Weights of a small GPT-style language model, trained from scratch on English Wikipedia: rotary positions.
Each number is 50 + 12 x the weight over its row's rms, rounded and kept within 0 to 99. Layers, rows and columns count from 0. The size before them is the row's rms in percent of the matrix's.

# layer 3 MLP up, 1728x512, rms 0.0401, rows 1209-1263, columns 256-383
097:58 57 48 53 49 73 47 48 56 65 74 55 50 51 32 52 51 44 43 63 65 47 46 34 50 71 36 28 53 66 39 54 53 39 32 54 52 66 71 55 54 34 60 48 54 45 41 73 45 34 49 47 43 35 57 83 49 52 57 50 43 63 60 18 51 57 66 61 42 40 47 51 58 48 35 43 48 35 58 57 25 42 51 56 65 50 66 30 51 55 49 36 64 40 43 43 54 54 52 64 44 50 66 49 60 45 41 71 56 56 52 56 71 36 45 42 55 45 39 61 40 69 72 46 39 49 41 37
098:40 48 54 47 34 43 47 46 65 65 42 31 56 17 50 44 55 74 39 35 57 63 62 38 34 54 64 65 48 59 40 32 60 55 55 47 38 43 65 54 50 25 22 40 32 64 38 41 41 56 52 56 39 32 47 56 37 49 56 80 41 44 58 43 45 53 49 44 52 36 21 56 40 38 32 52 44 48 59 67 39 43 35 40 80 67 46 47 42 47 70 74 59 52 37 52 72 67 63 47 38 44 48 50 75 62 60 70 33 52 65 41 44 49 57 50 60 49 57 50 45 57 41 46 45 60 47 41
101:44 38 43 64 19 33 43 53 42 65 58 66 52 55 28 44 60 52 60 49 45 59 56 43 57 47 47 67 51 58 53 58 66 44 45 58 76 45 59 38 45 64 63 55 38 36 25 61 45 55 70 53 50 41 58 42 56 67 59 75 32 33 30 61 42 65 54 34 26 47 44 67 48 45 80 50 61 37 42 36 39 50 32 47 39 48 44 36 33 36 68 54 77 54 40 35 55 55 43 53 51 44 50 60 52 49 68 61 40 56 52 48 44 48 42 49 43 65 67 50 51 37 57 55 42 52 75 55
100:44 68 45 60 31 46 55 59 38 47 66 40 64 29 51 68 43 47 30 53 47 52 41 40 63 64 77 28 70 43 57 63 75 62 34 47 56 56 30 54 38 55 64 54 54 53 59 52 49 51 59 43 52 41 43 38 54 53 49 57 40 47 65 48 34 67 45 51 41 51 50 50 48 52 63 57 36 51 56 62 55 75 27 60 65 37 34 50 47 37 45 60 44 57 64 46 60 49 48 55 50 57 33 69 47 47 40 43 36 51 43 52 56 36 63 51 47 38 59 66 36 65 75 35 68 50 68 29
094:52 48 44 63 61 65 61 53 65 69 42 52 74 39 45 56 43 46 51 41 35 44 52 37 39 65 44 39 72 73 46 46 24 49 54 85 60 69 55 56 55 44 52 71 42 34 40 58 58 68 57 38 68 39 46 53 65 30 59 29 43 46 46 47 58 40 35 34 58 42 50 53 51 58 61 65 58 41 55 44 68 30 51 52 25 54 58 63 58 36 49 36 53 36 43 39 60 32 58 35 66 45 43 52 67 38 49 66 39 58 36 68 49 43 20 72 52 36 53 67 56 27 56 57 53 49 54 85
103:33 62 49 43 47 41 42 47 62 51 31 59 39 15 49 44 34 59 61 62 52 45 42 59 61 73 71 29 73 65 51 49 51 52 37 42 44 65 38 49 33 38 56 77 64 47 45 41 54 56 42 63 44 44 51 36 53 46 40 36 78 53 40 39 54 49 59 34 61 61 53 43 63 58 51 52 69 50 56 41 59 48 65 49 70 41 69 57 38 46 37 41 44 50 51 46 36 34 41 73 38 36 57 33 46 58 65 56 59 67 57 59 45 62 60 47 51 60 58 60 65 52 49 33 46 46 42 38
097:42 38 55 52 37 50 55 46 45 56 45 57 67 51 46 33 53 37 58 35 61 49 59 58 60 56 34 67 40 45 34 43 36 66 61 67 51 61 53 57 47 61 40 28 68 45 72 48 35 62 49 85 52 48 56 66 54 36 38 60 64 44 37 43 28 43 44 45 60 53 32 44 37 29 66 70 29 39 53 50 41 14 54 61 37 66 43 61 46 33 57 46 62 60 68 66 61 61 61 50 39 30 23 57 52 46 34 38 60 28 42 27 66 49 63 72 51 45 39 43 33 42 68 51 51 44 64 50
107:74 20 64 48 48 55 26 54 58 46 76 56 33 57 46 42 62 46 69 28 41 53 29 31 40 59 56 47 39 56 56 50 53 39 51 56 60 56 54 39 63 51 62 40 62 69 37 52 53 47 53 38 31 43 60 41 65 59 62 48 41 47 47 45 64 70 73 50 58 32 43 64 34 44 47 40 51 72 59 50 37 43 54 67 38 46 38 33 39 66 33 51 48 50 56 76 51 55 74 63 70 39 74 51 61 59 32 43 61 46 46 43 48 54 55 72 46 47 41 40 55 56 25 70 65 53 33 41
095:38 55 75 57 51 66 41 33 56 43 23 50 63 56 48 67 24 70 30 49 52 61 41 42 50 59 60 46 42 25 39 56 42 29 43 25 56 54 38 47 42 45 48 34 62 43 47 56 34 58 69 51 43 60 30 48 34 53 50 57 58 39 68 37 40 52 43 37 37 50 52 40 62 64 42 38 66 38 57 58 46 51 47 60 55 71 41 49 27 52 76 53 55 42 51 42 53 61 47 54 48 61 62 49 32 56 59 37 50 37 50 37 40 38 58 59 51 58 66 51 40 46 42 38 71 47 51 30
104:50 56 39 60 36 39 77 40 58 50 64 45 59 71 63 55 34 34 34 46 55 53 47 47 57 71 72 33 63 59 44 51 51 50 63 43 80 64 42 45 70 33 61 51 63 41 50 70 60 73 80 69 55 48 48 55 47 40 54 55 42 52 49 58 42 59 64 43 34 37 31 49 39 47 48 84 56 60 55 46 71 59 34 42 57 56 44 59 41 48 62 67 64 53 62 24 65 47 53 61 42 48 67 55 43 39 35 45 63 67 36 41 63 59 45 49 49 35 60 40 23 30 57 38 68 25 74 24
086:32 53 58 50 51 64 54 49 31 34 81 56 58 55 45 57 36 42 32 50 57 34 31 28 59 30 72 42 44 72 84 53 41 58 46 36 54 54 58 40 45 82 54 42 42 50 39 55 57 61 59 40 49 37 47 57 32 49 50 38 52 59 42 64 43 32 50 25 44 60 60 62 56 70 55 36 69 59 49 25 48 66 59 52 58 56 53 61 53 81 51 53 57 43 49 43 36 33 43 31 53 39 57 57 53 54 76 36 42 51 38 61 57 40 41 41 70 56 26 52 54 57 47 54 58 50 36 48
106:68 54 53 40 46 59 47 35 43 39 61 75 38 27 44 55 63 46 58 25 67 37 59 87 38 56 50 36 54 50 58 24 44 54 37 53 54 51 32 50 61 53 57 35 42 52 39 54 45 57 39 57 48 26 40 36 36 67 35 52 44 60 47 24 16 61 48 47 74 43 42 41 51 40 39 48 38 39 52 76 40 51 63 42 46 33 66 27 60 59 59 49 54 54 64 50 48 34 63 48 30 51 52 47 58 42 70 54 53 56 55 44 55 49 47 59 48 38 61 51 68 61 66 45 14 36 40 34
104:66 42 49 35 37 48 45 59 37 60 50 37 45 45 61 38 51 35 65 53 66 43 46 67 57 61 49 50 53 69 33 74 31 61 37 73 43 61 33 36 60 45 59 56 77 50 36 37 49 72 35 63 51 47 56 50 55 68 56 47 49 59 53 45 56 40 60 46 38 34 39 77 63 61 50 50 55 45 73 21 36 74 56 57 51 49 55 59 43 43 50 61 48 55 62 64 43 50 53 62 73 52 48 40 37 37 70 59 41 64 55 31 55 61 56 46 46 42 35 53 75 52 64 71 67 36 51 54
100:33 57 53 44 49 65 35 62 51 43 47 33 83 44 55 35 39 48 32 44 52 35 51 45 66 46 57 58 46 65 69 70 55 16 61 49 37 40 41 51 61 64 27 69 27 48 61 44 68 43 34 51 61 50 53 69 61 32 42 59 35 43 39 70 67 57 62 55 57 57 53 63 45 58 53 39 53 38 46 42 37 41 44 27 57 63 48 38 50 37 51 54 34 30 38 67 45 63 44 40 56 55 55 38 33 67 56 41 44 59 42 51 57 76 31 41 43 42 44 75 46 36 43 46 47 50 48 56
102:50 41 24 45 55 53 43 50 73 50 41 33 44 65 57 41 54 54 52 51 45 56 57 57 45 55 61 61 55 42 43 45 46 58 72 32 48 44 38 70 58 29 60 49 45 54 59 43 45 38 31 83 49 57 35 43 57 32 67 63 52 67 32 39 39 30 32 52 39 32 28 49 58 75 36 63 59 56 66 72 33 44 70 45 50 44 51 41 44 64 64 46 49 48 43 51 49 44 86 49 26 48 51 33 59 42 58 27 64 37 43 71 57 40 55 39 78 45 42 48 71 20 56 52 60 54 53 55
098:53 55 46 43 42 60 27 55 46 61 54 50 67 41 55 56 73 57 57 49 46 58 57 42 54 40 31 27 36 68 46 40 47 38 65 54 39 44 40 42 54 62 48 55 33 44 41 31 70 62 38 31 47 51 47 48 33 49 43 52 04 58 49 33 35 78 40 73 57 56 54 74 41 70 52 51 36 60 48 68 56 52 59 47 46 56 32 32 48 76 52 48 45 46 47 69 47 56 49 47 48 48 50 45 55 39 63 59 32 52 68 57 38 49 46 59 56 51 59 61 70 63 51 68 49 64 56 32
104:39 48 36 55 50 40 42 49 35 35 48 35 49 50 68 54 58 53 63 53 66 83 60 40 57 46 57 78 43 44 43 56 47 42 69 54 45 37 51 64 46 53 60 44 40 50 52 64 39 40 43 43 73 34 59 57 35 65 43 45 54 78 46 44 62 58 38 64 49 51 46 42 44 58 35 55 30 25 73 48 66 45 43 55 47 67 70 48 55 52 56 48 48 55 32 37 63 50 45 40 46 51 28 46 35 56 31 28 60 53 62 45 58 40 39 45 47 44 47 65 58 44 42 58 52 45 40 60
099:50 66 59 63 42 48 52 79 33 36 53 49 48 59 37 34 43 58 54 47 36 50 35 39 44 43 46 46 65 72 67 65 42 63 71 39 60 60 55 25 66 55 57 33 66 56 24 49 69 51 72 44 42 45 41 49 61 29 32 40 45 63 55 32 29 42 55 44 50 47 12 52 48 32 35 49 61 66 45 41 64 47 39 40 30 63 41 54 20 48 37 58 44 37 37 57 60 71 54 48 51 32 63 51 53 42 59 47 46 46 48 69 41 54 58 58 53 30 35 45 54 56 64 61 47 62 45 55
099:58 67 40 60 52 58 46 51 50 54 46 48 53 69 42 52 57 51 65 53 92 44 43 53 42 44 58 65 49 59 28 38 36 74 47 62 59 45 45 29 69 38 47 61 39 53 38 63 63 59 61 54 54 59 54 52 38 28 59 52 40 27 49 38 29 50 56 53 50 26 62 56 22 59 28 38 40 45 51 51 57 43 57 45 45 42 38 57 56 45 50 46 48 60 51 62 47 32 55 64 51 54 22 38 69 50 22 26 30 23 39 47 64 52 52 49 48 53 43 34 38 58 59 27 57 49 41 45
093:41 51 45 51 75 44 52 29 49 58 61 42 54 47 52 45 47 46 26 67 58 31 65 41 38 48 53 60 59 54 31 32 55 51 54 49 49 63 43 36 34 58 47 61 48 54 69 45 46 33 49 66 66 63 52 53 21 60 72 66 69 33 36 48 42 51 40 28 47 59 51 34 40 50 34 58 58 32 46 51 41 67 47 41 32 58 52 51 43 42 47 55 51 44 40 57 71 49 68 41 42 58 72 63 39 47 22 36 46 55 49 35 65 63 69 57 27 71 74 63 52 42 49 37 70 55 65 37
090:66 59 79 70 28 60 45 42 25 71 66 40 67 56 32 48 39 69 58 52 61 40 72 64 59 67 32 41 51 66 45 49 62 59 42 23 58 58 32 38 63 51 47 56 39 57 47 59 45 57 59 74 64 55 54 47 46 42 55 59 54 45 47 50 45 58 57 41 53 56 36 40 56 73 55 47 45 61 42 50 31 56 36 66 43 52 28 38 31 54 47 44 57 49 69 58 29 74 56 70 51 42 64 42 60 54 44 54 41 53 60 49 57 62 45 71 55 41 41 57 39 30 38 33 52 49 59 49
100:58 49 48 52 43 64 57 72 65 58 58 47 65 75 38 59 62 48 59 53 53 57 49 42 49 53 84 53 50 60 44 37 47 37 55 57 54 91 50 60 61 57 52 22 58 59 38 52 36 58 51 48 57 48 53 56 60 15 62 50 49 40 55 54 50 53 64 48 73 46 53 67 53 33 56 52 74 35 61 53 59 47 33 30 37 73 51 42 50 62 32 47 49 42 43 18 43 21 28 56 37 55 52 57 52 44 52 57 32 61 37 58 41 39 65 41 40 39 41 57 55 59 42 74 58 48 64 64
106:51 38 56 59 47 41 56 67 37 47 46 45 47 52 51 53 50 66 58 54 54 42 35 56 59 29 47 52 52 72 54 73 49 61 48 38 53 65 61 30 57 60 56 59 50 37 55 64 52 57 44 46 45 60 50 13 48 34 43 66 53 35 50 63 52 50 51 74 39 44 66 60 59 28 64 61 51 41 55 65 47 63 49 33 34 56 48 60 57 58 59 67 49 51 62 52 36 58 59 61 41 48 52 56 64 48 44 46 43 56 46 42 59 47 52 51 52 32 33 51 52 48 38 40 55 56 50 58
098:34 60 62 51 37 39 61 46 51 34 62 55 68 27 64 56 61 44 53 48 57 60 43 52 51 48 68 45 47 53 60 36 34 38 43 56 46 54 60 32 76 66 43 42 33 46 38 30 60 59 53 52 47 42 43 57 48 74 34 41 53 54 56 47 47 35 60 49 57 52 45 51 31 53 80 47 52 51 74 67 61 55 62 29 66 40 39 40 38 35 53 34 57 60 21 54 44 41 45 68 51 52 47 58 52 52 59 45 43 39 39 59 65 61 38 55 50 58 41 51 61 44 63 61 60 43 42 44
105:62 19 45 59 45 41 55 49 50 79 59 43 44 51 72 57 47 40 42 45 32 51 63 43 42 54 42 48 68 35 39 41 53 24 50 55 51 57 59 52 56 57 47 29 75 34 85 36 33 41 53 56 61 51 56 48 53 60 60 66 42 59 56 48 60 69 70 71 28 50 35 49 40 36 54 45 61 41 67 40 53 56 41 67 87 47 51 52 56 24 44 59 72 77 51 61 63 53 65 57 52 33 41 55 76 46 64 67 37 47 50 41 48 56 67 35 61 49 42 50 24 38 37 70 64 31 63 52
096:19 37 27 56 69 61 46 47 47 44 57 45 49 36 69 50 34 70 38 48 47 44 59 62 40 37 48 65 59 33 40 55 43 45 37 55 34 50 46 39 35 40 52 22 48 48 63 67 30 38 39 78 36 47 45 54 44 19 50 55 55 45 39 56 43 57 57 25 44 50 62 28 38 56 40 38 44 34 70 32 49 53 70 32 43 58 59 46 49 60 52 54 46 57 04 26 52 34 70 46 39 50 71 49 67 46 37 32 48 54 47 53 55 43 52 25 37 65 60 51 34 35 60 43 62 64 51 54
086:53 42 46 41 31 27 29 43 70 38 52 63 42 70 38 66 41 53 55 79 52 65 58 46 40 49 46 51 45 30 27 45 43 46 41 65 52 49 49 45 31 69 44 55 48 49 32 64 38 41 52 65 63 44 62 32 44 46 42 64 65 47 45 60 53 34 59 67 37 53 40 48 28 42 50 59 65 43 63 56 62 19 47 37 61 67 45 36 42 27 64 71 53 38 70 47 65 57 54 53 56 38 32 26 68 37 44 56 28 38 27 59 42 52 43 49 39 42 61 46 31 49 56 54 74 55 48 69
090:59 42 55 50 50 62 59 29 45 57 47 26 54 44 74 44 50 32 50 57 67 12 56 51 53 48 49 49 37 68 45 87 72 56 59 64 46 68 47 64 25 45 69 57 54 56 29 38 51 40 46 56 73 56 69 10 42 48 61 61 41 57 78 50 27 58 61 49 59 64 48 35 66 56 59 51 29 64 40 44 65 54 51 43 59 29 57 40 53 50 45 52 60 50 66 49 43 73 57 52 54 56 49 49 43 41 47 30 52 51 62 45 61 30 42 53 59 32 56 60 44 53 62 39 24 47 38 49
103:67 44 40 46 48 43 78 49 22 64 44 45 45 67 46 53 54 60 35 26 57 52 32 36 60 67 37 49 54 53 18 49 49 70 58 41 70 31 53 41 55 49 48 59 36 63 33 65 47 43 19 73 45 49 51 46 42 68 56 55 52 47 49 44 44 56 52 59 62 47 24 61 54 39 52 55 41 44 36 72 62 52 42 43 29 56 32 51 59 62 33 44 86 53 73 76 59 76 55 69 43 61 47 33 37 46 37 73 42 41 35 34 40 54 47 54 48 52 71 61 46 63 50 44 41 35 82 40
093:61 48 58 41 32 51 39 65 68 58 35 50 56 38 75 32 53 55 40 28 47 45 33 56 73 65 78 50 60 41 47 54 49 45 32 42 57 52 55 69 49 75 89 38 55 36 60 42 49 52 23 39 50 65 52 29 51 58 23 60 35 34 57 49 53 52 50 41 43 51 59 51 55 57 59 46 50 41 66 38 25 70 54 53 40 47 66 54 45 56 48 51 40 45 59 47 23 43 36 54 42 60 60 50 37 52 58 52 50 34 65 59 71 49 57 48 54 38 49 39 49 59 52 31 54 72 75 61
087:54 36 49 55 57 27 69 37 54 49 60 48 74 51 47 70 48 61 15 43 50 41 45 43 46 34 46 60 48 25 75 53 63 53 46 45 50 56 27 50 31 37 52 75 43 40 41 50 34 43 43 59 47 57 56 45 36 48 60 75 63 54 30 53 48 56 44 46 49 55 38 57 56 48 45 39 54 54 45 43 35 63 69 60 49 59 56 42 33 59 43 54 47 54 26 61 68 52 59 48 40 60 56 50 31 54 39 52 61 41 55 39 60 73 50 80 55 54 53 29 57 52 79 43 50 38 54 46
101:64 21 56 31 80 46 55 49 41 65 55 63 41 58 74 45 55 27 48 27 49 28 42 31 51 58 69 28 61 55 57 62 51 59 59 45 50 56 61 58 60 59 52 57 41 41 64 85 26 38 29 58 28 73 54 14 75 35 59 65 34 54 68 48 45 65 66 57 69 54 35 25 58 56 57 46 36 38 61 60 59 64 62 35 67 69 40 47 56 44 54 61 61 46 68 37 39 56 43 49 27 50 45 77 55 48 44 56 37 63 49 45 60 54 61 46 46 20 83 58 38 58 51 55 45 57 76 30
101:44 60 63 58 49 61 55 37 44 55 35 56 56 07 48 49 53 51 48 51 38 83 58 34 41 57 43 44 44 44 73 27 48 68 78 34 57 61 65 40 36 47 43 61 31 62 40 71 63 37 48 31 22 64 58 46 60 58 45 45 47 36 44 49 32 64 45 61 47 55 39 67 42 51 48 32 46 76 67 57 67 64 49 59 44 49 67 40 55 33 36 35 41 41 46 66 63 29 30 64 59 63 41 62 46 37 51 60 48 52 60 53 47 54 52 61 46 45 50 57 34 66 32 44 35 58 48 47
111:40 52 58 61 69 56 40 44 41 45 46 56 41 49 53 61 55 24 35 35 45 56 32 64 59 53 24 49 49 63 59 38 41 28 66 59 63 58 34 45 66 40 31 36 41 52 51 45 57 52 60 46 38 50 50 58 63 41 51 49 56 47 59 62 44 57 47 54 61 47 58 42 46 61 40 66 39 62 54 71 40 56 60 29 53 74 44 50 18 69 82 64 68 65 59 53 46 50 24 37 42 46 51 47 36 65 48 52 39 50 38 56 49 46 50 53 56 70 62 45 44 60 56 69 43 29 48 67
101:37 48 54 51 38 58 40 63 53 52 44 46 75 41 77 52 35 44 22 43 56 51 40 63 56 48 38 73 64 65 47 63 22 43 31 65 31 58 61 96 53 61 37 51 57 36 55 52 46 55 52 54 47 44 44 41 68 56 38 59 51 55 50 51 61 62 57 35 42 54 29 54 42 74 48 60 54 55 61 45 33 39 42 41 63 75 56 47 45 16 55 78 55 50 47 43 62 39 36 39 49 46 43 37 53 46 53 61 50 50 47 33 76 61 45 60 62 57 64 55 47 58 56 52 71 75 56 48
097:67 49 58 57 26 46 57 51 27 53 70 76 52 72 36 45 69 59 35 55 40 60 49 26 49 31 60 67 55 65 17 64 38 35 51 54 59 42 41 41 27 67 41 48 51 72 54 67 50 43 60 66 43 43 48 56 43 27 44 41 39 49 61 51 57 43 51 45 47 28 53 37 48 50 59 64 60 47 54 51 54 59 43 32 43 74 43 54 42 69 62 55 46 57 42 33 50 69 53 47 47 57 71 62 31 64 30 54 24 51 57 27 56 45 50 52 43 52 39 51 44 53 58 67 52 64 66 64
092:44 45 61 41 53 79 47 63 53 46 65 46 56 36 65 39 48 36 47 53 50 43 57 59 61 42 66 42 54 46 47 15 42 54 54 38 68 58 30 43 58 62 31 61 51 60 49 51 48 59 68 38 24 45 61 51 41 42 41 48 59 36 25 40 49 48 58 31 53 49 31 73 44 43 57 60 50 52 62 45 49 28 44 45 58 57 35 27 42 27 45 39 30 31 70 65 68 47 46 65 63 37 55 34 49 37 44 55 51 66 68 53 49 50 38 63 14 54 43 36 73 53 30 71 46 38 46 46
110:43 55 46 55 55 54 26 78 64 46 56 32 58 55 58 62 49 54 50 49 36 49 43 63 44 44 51 64 45 53 34 69 36 43 60 39 41 45 18 43 28 33 53 55 18 40 45 36 63 64 47 45 43 34 55 29 43 75 38 48 40 42 49 46 45 67 43 64 31 50 61 48 44 59 62 71 59 79 49 27 64 76 31 43 41 71 38 25 38 43 49 61 24 38 48 63 38 60 36 43 54 46 46 40 43 52 56 52 37 41 54 46 50 57 27 38 42 48 46 45 47 38 34 63 46 48 30 37
105:64 50 43 64 62 55 53 50 54 55 58 62 62 29 32 83 68 60 42 36 52 47 41 50 54 44 56 63 42 57 47 48 56 56 32 51 42 34 59 51 42 56 91 60 48 58 51 37 57 38 54 49 30 64 48 57 51 69 58 57 74 63 49 38 69 81 39 52 71 53 38 39 59 34 56 60 46 23 48 69 43 74 63 61 30 53 68 61 78 48 69 40 53 32 42 52 47 65 44 50 68 53 21 71 50 58 52 57 56 53 40 53 66 46 34 51 37 70 45 29 51 57 32 35 42 16 55 40
099:54 49 57 43 56 51 62 60 56 56 52 43 33 58 57 44 77 53 65 61 74 37 50 60 51 41 45 48 33 51 54 63 52 48 56 43 46 34 47 72 56 25 47 45 46 39 31 55 66 52 45 40 75 55 60 33 43 66 44 45 39 36 30 43 36 39 33 41 53 60 33 61 32 53 30 51 67 38 40 42 48 59 36 61 40 52 54 44 60 61 51 66 44 51 53 42 54 35 36 43 63 51 44 62 54 47 50 35 43 40 55 43 42 63 51 43 51 40 56 40 61 47 39 46 45 32 62 65
097:47 37 48 48 59 26 50 60 61 49 47 44 50 51 47 51 42 66 45 68 48 48 45 67 49 39 52 75 44 30 50 45 22 65 50 81 51 54 50 54 62 69 41 39 49 43 55 46 57 40 70 49 57 46 47 64 46 42 43 54 35 53 24 45 55 54 53 67 28 48 58 63 45 27 76 63 57 56 58 63 48 49 70 43 47 78 45 50 68 36 44 46 49 46 58 41 53 30 24 21 55 40 42 48 54 49 49 62 48 33 43 37 51 77 67 35 50 52 47 29 54 46 41 67 33 44 45 32
101:67 52 52 67 37 73 53 59 48 64 43 42 67 60 37 61 31 57 62 41 50 62 40 42 45 33 50 73 42 60 63 35 44 43 40 46 43 54 62 16 23 43 45 42 60 41 64 65 49 60 33 40 45 65 51 41 44 34 51 43 44 46 65 50 56 47 50 51 52 50 53 37 60 56 66 56 35 61 41 39 38 32 52 40 28 78 61 49 66 27 45 45 50 47 45 65 72 59 33 60 65 54 39 51 38 49 39 68 13 35 67 35 47 46 59 59 33 73 77 31 31 50 65 68 43 45 45 63
118:54 63 46 56 35 58 45 47 55 32 45 46 62 46 48 41 36 43 51 28 49 48 50 46 70 54 50 41 39 52 63 41 50 69 61 26 49 63 56 32 41 58 46 37 60 36 65 65 59 55 57 64 54 50 62 75 42 64 30 32 38 57 25 76 35 49 63 47 55 54 73 53 29 45 45 65 52 42 42 49 50 20 49 53 40 37 69 43 45 51 57 44 57 45 54 63 48 69 65 43 52 49 45 46 62 50 50 48 51 28 26 37 27 54 53 35 55 57 74 49 49 36 35 52 37 40 41 53
098:72 52 55 42 56 57 54 69 59 50 56 39 49 41 61 56 56 49 51 37 45 53 55 31 60 47 44 59 37 55 29 66 37 57 52 18 71 54 43 73 62 53 67 61 62 26 50 47 54 37 41 63 42 44 45 42 41 46 65 39 56 57 58 28 22 48 66 62 36 54 47 53 43 60 54 27 21 35 28 53 49 50 60 53 32 58 39 57 50 65 27 54 43 39 73 50 45 28 47 52 49 45 37 72 48 43 28 33 51 39 34 50 46 75 42 73 65 33 58 33 39 59 73 62 46 47 54 55
094:42 50 47 39 59 36 44 49 73 58 13 56 31 63 58 44 66 55 54 46 41 57 81 42 42 66 57 65 35 53 50 52 53 34 45 52 52 51 54 65 51 64 53 46 47 48 53 40 58 54 48 65 60 32 66 34 47 61 55 58 43 28 60 57 67 48 48 33 56 45 60 45 45 29 49 40 45 54 65 61 52 69 42 29 51 55 57 40 44 38 47 57 19 72 60 71 23 35 60 45 56 36 49 57 48 40 33 69 63 42 47 44 55 73 53 32 31 60 30 36 44 34 72 53 39 50 51 24
093:39 54 75 48 51 47 65 53 57 84 53 42 53 31 55 40 25 73 38 46 44 62 45 61 43 48 70 44 45 83 61 55 47 42 34 49 57 41 57 43 56 54 54 53 26 55 83 48 46 59 49 61 38 51 51 44 54 66 39 57 39 71 70 42 41 48 49 32 50 50 49 64 69 70 66 61 46 57 74 41 52 51 58 47 61 61 60 44 50 37 55 43 68 57 44 43 47 53 81 55 37 49 69 37 42 48 57 65 49 63 62 24 51 52 54 32 36 52 64 60 49 77 40 67 56 58 44 51
102:66 35 61 58 65 50 62 33 57 52 56 25 26 66 77 43 79 53 36 63 31 46 64 53 57 63 44 53 46 55 41 76 71 43 60 40 44 66 31 63 61 41 54 58 42 59 29 37 44 59 39 32 66 60 61 39 46 46 59 61 35 55 60 33 50 61 53 62 36 51 38 61 50 57 59 59 56 51 64 49 39 69 74 42 58 67 45 37 49 68 42 44 51 39 53 35 35 61 47 41 43 49 70 61 61 38 65 39 42 73 43 63 56 55 45 49 61 30 38 39 41 37 37 57 48 37 61 41
113:46 39 58 46 50 37 30 50 69 64 32 62 69 53 50 40 51 27 22 50 50 57 48 65 50 69 50 46 50 14 51 41 55 53 53 58 66 41 47 73 51 57 36 32 66 17 54 47 34 50 52 64 58 48 56 61 46 40 61 64 66 18 49 61 69 45 47 44 33 32 61 47 37 37 39 47 49 41 31 29 38 40 34 65 50 56 51 34 40 45 65 57 41 31 50 55 58 51 39 61 54 72 77 43 58 61 47 61 46 39 52 66 46 42 61 69 46 63 37 40 45 51 37 48 61 31 75 35
087:61 38 53 68 52 37 55 61 29 43 44 60 45 41 70 39 45 37 60 35 56 36 34 56 76 42 65 56 31 51 53 44 41 50 52 43 57 46 62 59 56 21 43 57 48 31 36 70 43 49 57 34 25 46 35 40 31 46 32 31 60 59 53 67 44 57 35 49 77 48 51 61 43 74 30 56 54 53 60 45 47 58 72 48 65 61 49 46 61 63 54 52 42 48 59 52 44 29 49 59 60 65 49 36 35 53 63 37 57 68 52 51 36 39 28 51 32 48 51 52 46 41 22 54 48 34 18 41
100:39 43 51 46 63 50 58 45 43 57 52 30 73 57 28 36 37 30 39 39 52 48 36 64 44 68 53 54 67 46 76 53 33 49 44 47 48 38 73 60 39 30 30 33 45 42 54 58 42 60 48 47 48 45 41 39 71 55 53 43 59 57 73 59 31 53 54 50 48 38 67 38 39 52 42 56 62 70 33 61 66 36 64 39 55 46 58 54 50 58 37 71 56 42 38 39 77 56 52 51 40 52 47 64 42 65 28 39 65 52 61 43 48 42 47 52 49 50 48 60 66 63 35 30 47 46 41 60
099:43 53 53 44 62 30 35 54 43 50 38 48 56 63 57 56 53 44 41 46 46 59 50 64 75 45 42 53 60 33 39 45 38 48 43 56 52 41 41 39 31 44 17 43 52 42 53 33 56 65 53 60 74 45 47 49 44 49 70 64 75 40 43 61 40 43 71 46 52 54 52 44 44 44 61 46 27 56 56 33 53 60 40 29 58 71 42 44 69 64 51 56 39 26 65 51 61 73 57 34 40 41 72 53 55 41 62 50 36 41 39 27 35 40 50 56 35 51 72 54 38 40 61 56 61 73 79 65
110:55 64 40 59 43 62 57 50 60 53 46 32 62 44 44 48 28 47 54 60 41 50 34 44 49 30 46 59 45 43 61 41 43 54 39 51 40 60 55 57 68 41 34 48 48 39 60 56 32 62 58 61 46 65 38 57 46 37 63 51 53 45 39 63 64 50 64 30 29 40 55 44 23 63 09 83 62 56 70 51 54 36 18 56 50 55 38 47 39 52 60 67 58 64 47 50 51 37 52 46 43 47 54 51 56 62 75 55 49 41 52 35 55 23 53 59 52 40 66 70 38 50 48 72 51 35 49 70
094:35 25 31 64 55 47 47 42 58 44 25 62 63 63 63 55 76 51 41 35 41 59 61 55 53 64 46 48 51 63 59 53 67 45 35 43 28 62 55 61 51 55 57 56 49 41 59 50 43 48 50 49 58 54 53 37 62 38 41 64 48 53 53 40 42 53 52 52 67 26 64 78 58 43 37 60 41 56 56 35 42 21 42 51 41 64 66 75 55 40 57 53 57 52 51 62 55 48 25 25 52 60 63 44 16 40 38 73 61 59 49 32 54 63 59 60 54 43 51 66 45 63 54 55 38 61 37 58
101:54 52 63 46 38 35 49 69 54 76 69 28 44 45 22 59 38 59 67 72 38 36 35 57 40 51 47 43 43 45 44 59 54 43 29 52 52 50 49 59 40 38 58 50 52 48 63 61 44 36 36 39 44 65 49 42 59 56 40 42 81 47 53 51 56 41 56 54 33 53 35 35 55 52 65 62 52 45 54 47 44 56 51 57 49 48 41 51 44 47 46 70 43 70 68 29 49 36 38 46 46 53 40 39 62 83 70 46 38 34 47 45 63 33 39 54 71 56 44 61 63 37 68 51 44 32 45 67
104:53 56 61 54 45 57 53 76 50 41 52 58 43 51 41 26 28 60 48 42 81 64 38 54 61 50 61 57 56 38 63 38 50 55 42 36 63 40 45 53 74 47 42 40 51 41 70 56 42 57 57 53 47 26 66 68 44 48 34 48 60 49 53 57 57 34 19 46 67 63 44 55 45 63 52 51 75 70 58 73 55 57 55 47 55 45 51 68 28 37 51 53 62 70 38 58 50 24 40 64 47 73 49 50 30 51 59 58 51 47 65 28 38 55 51 68 62 35 54 45 62 34 48 55 50 38 66 68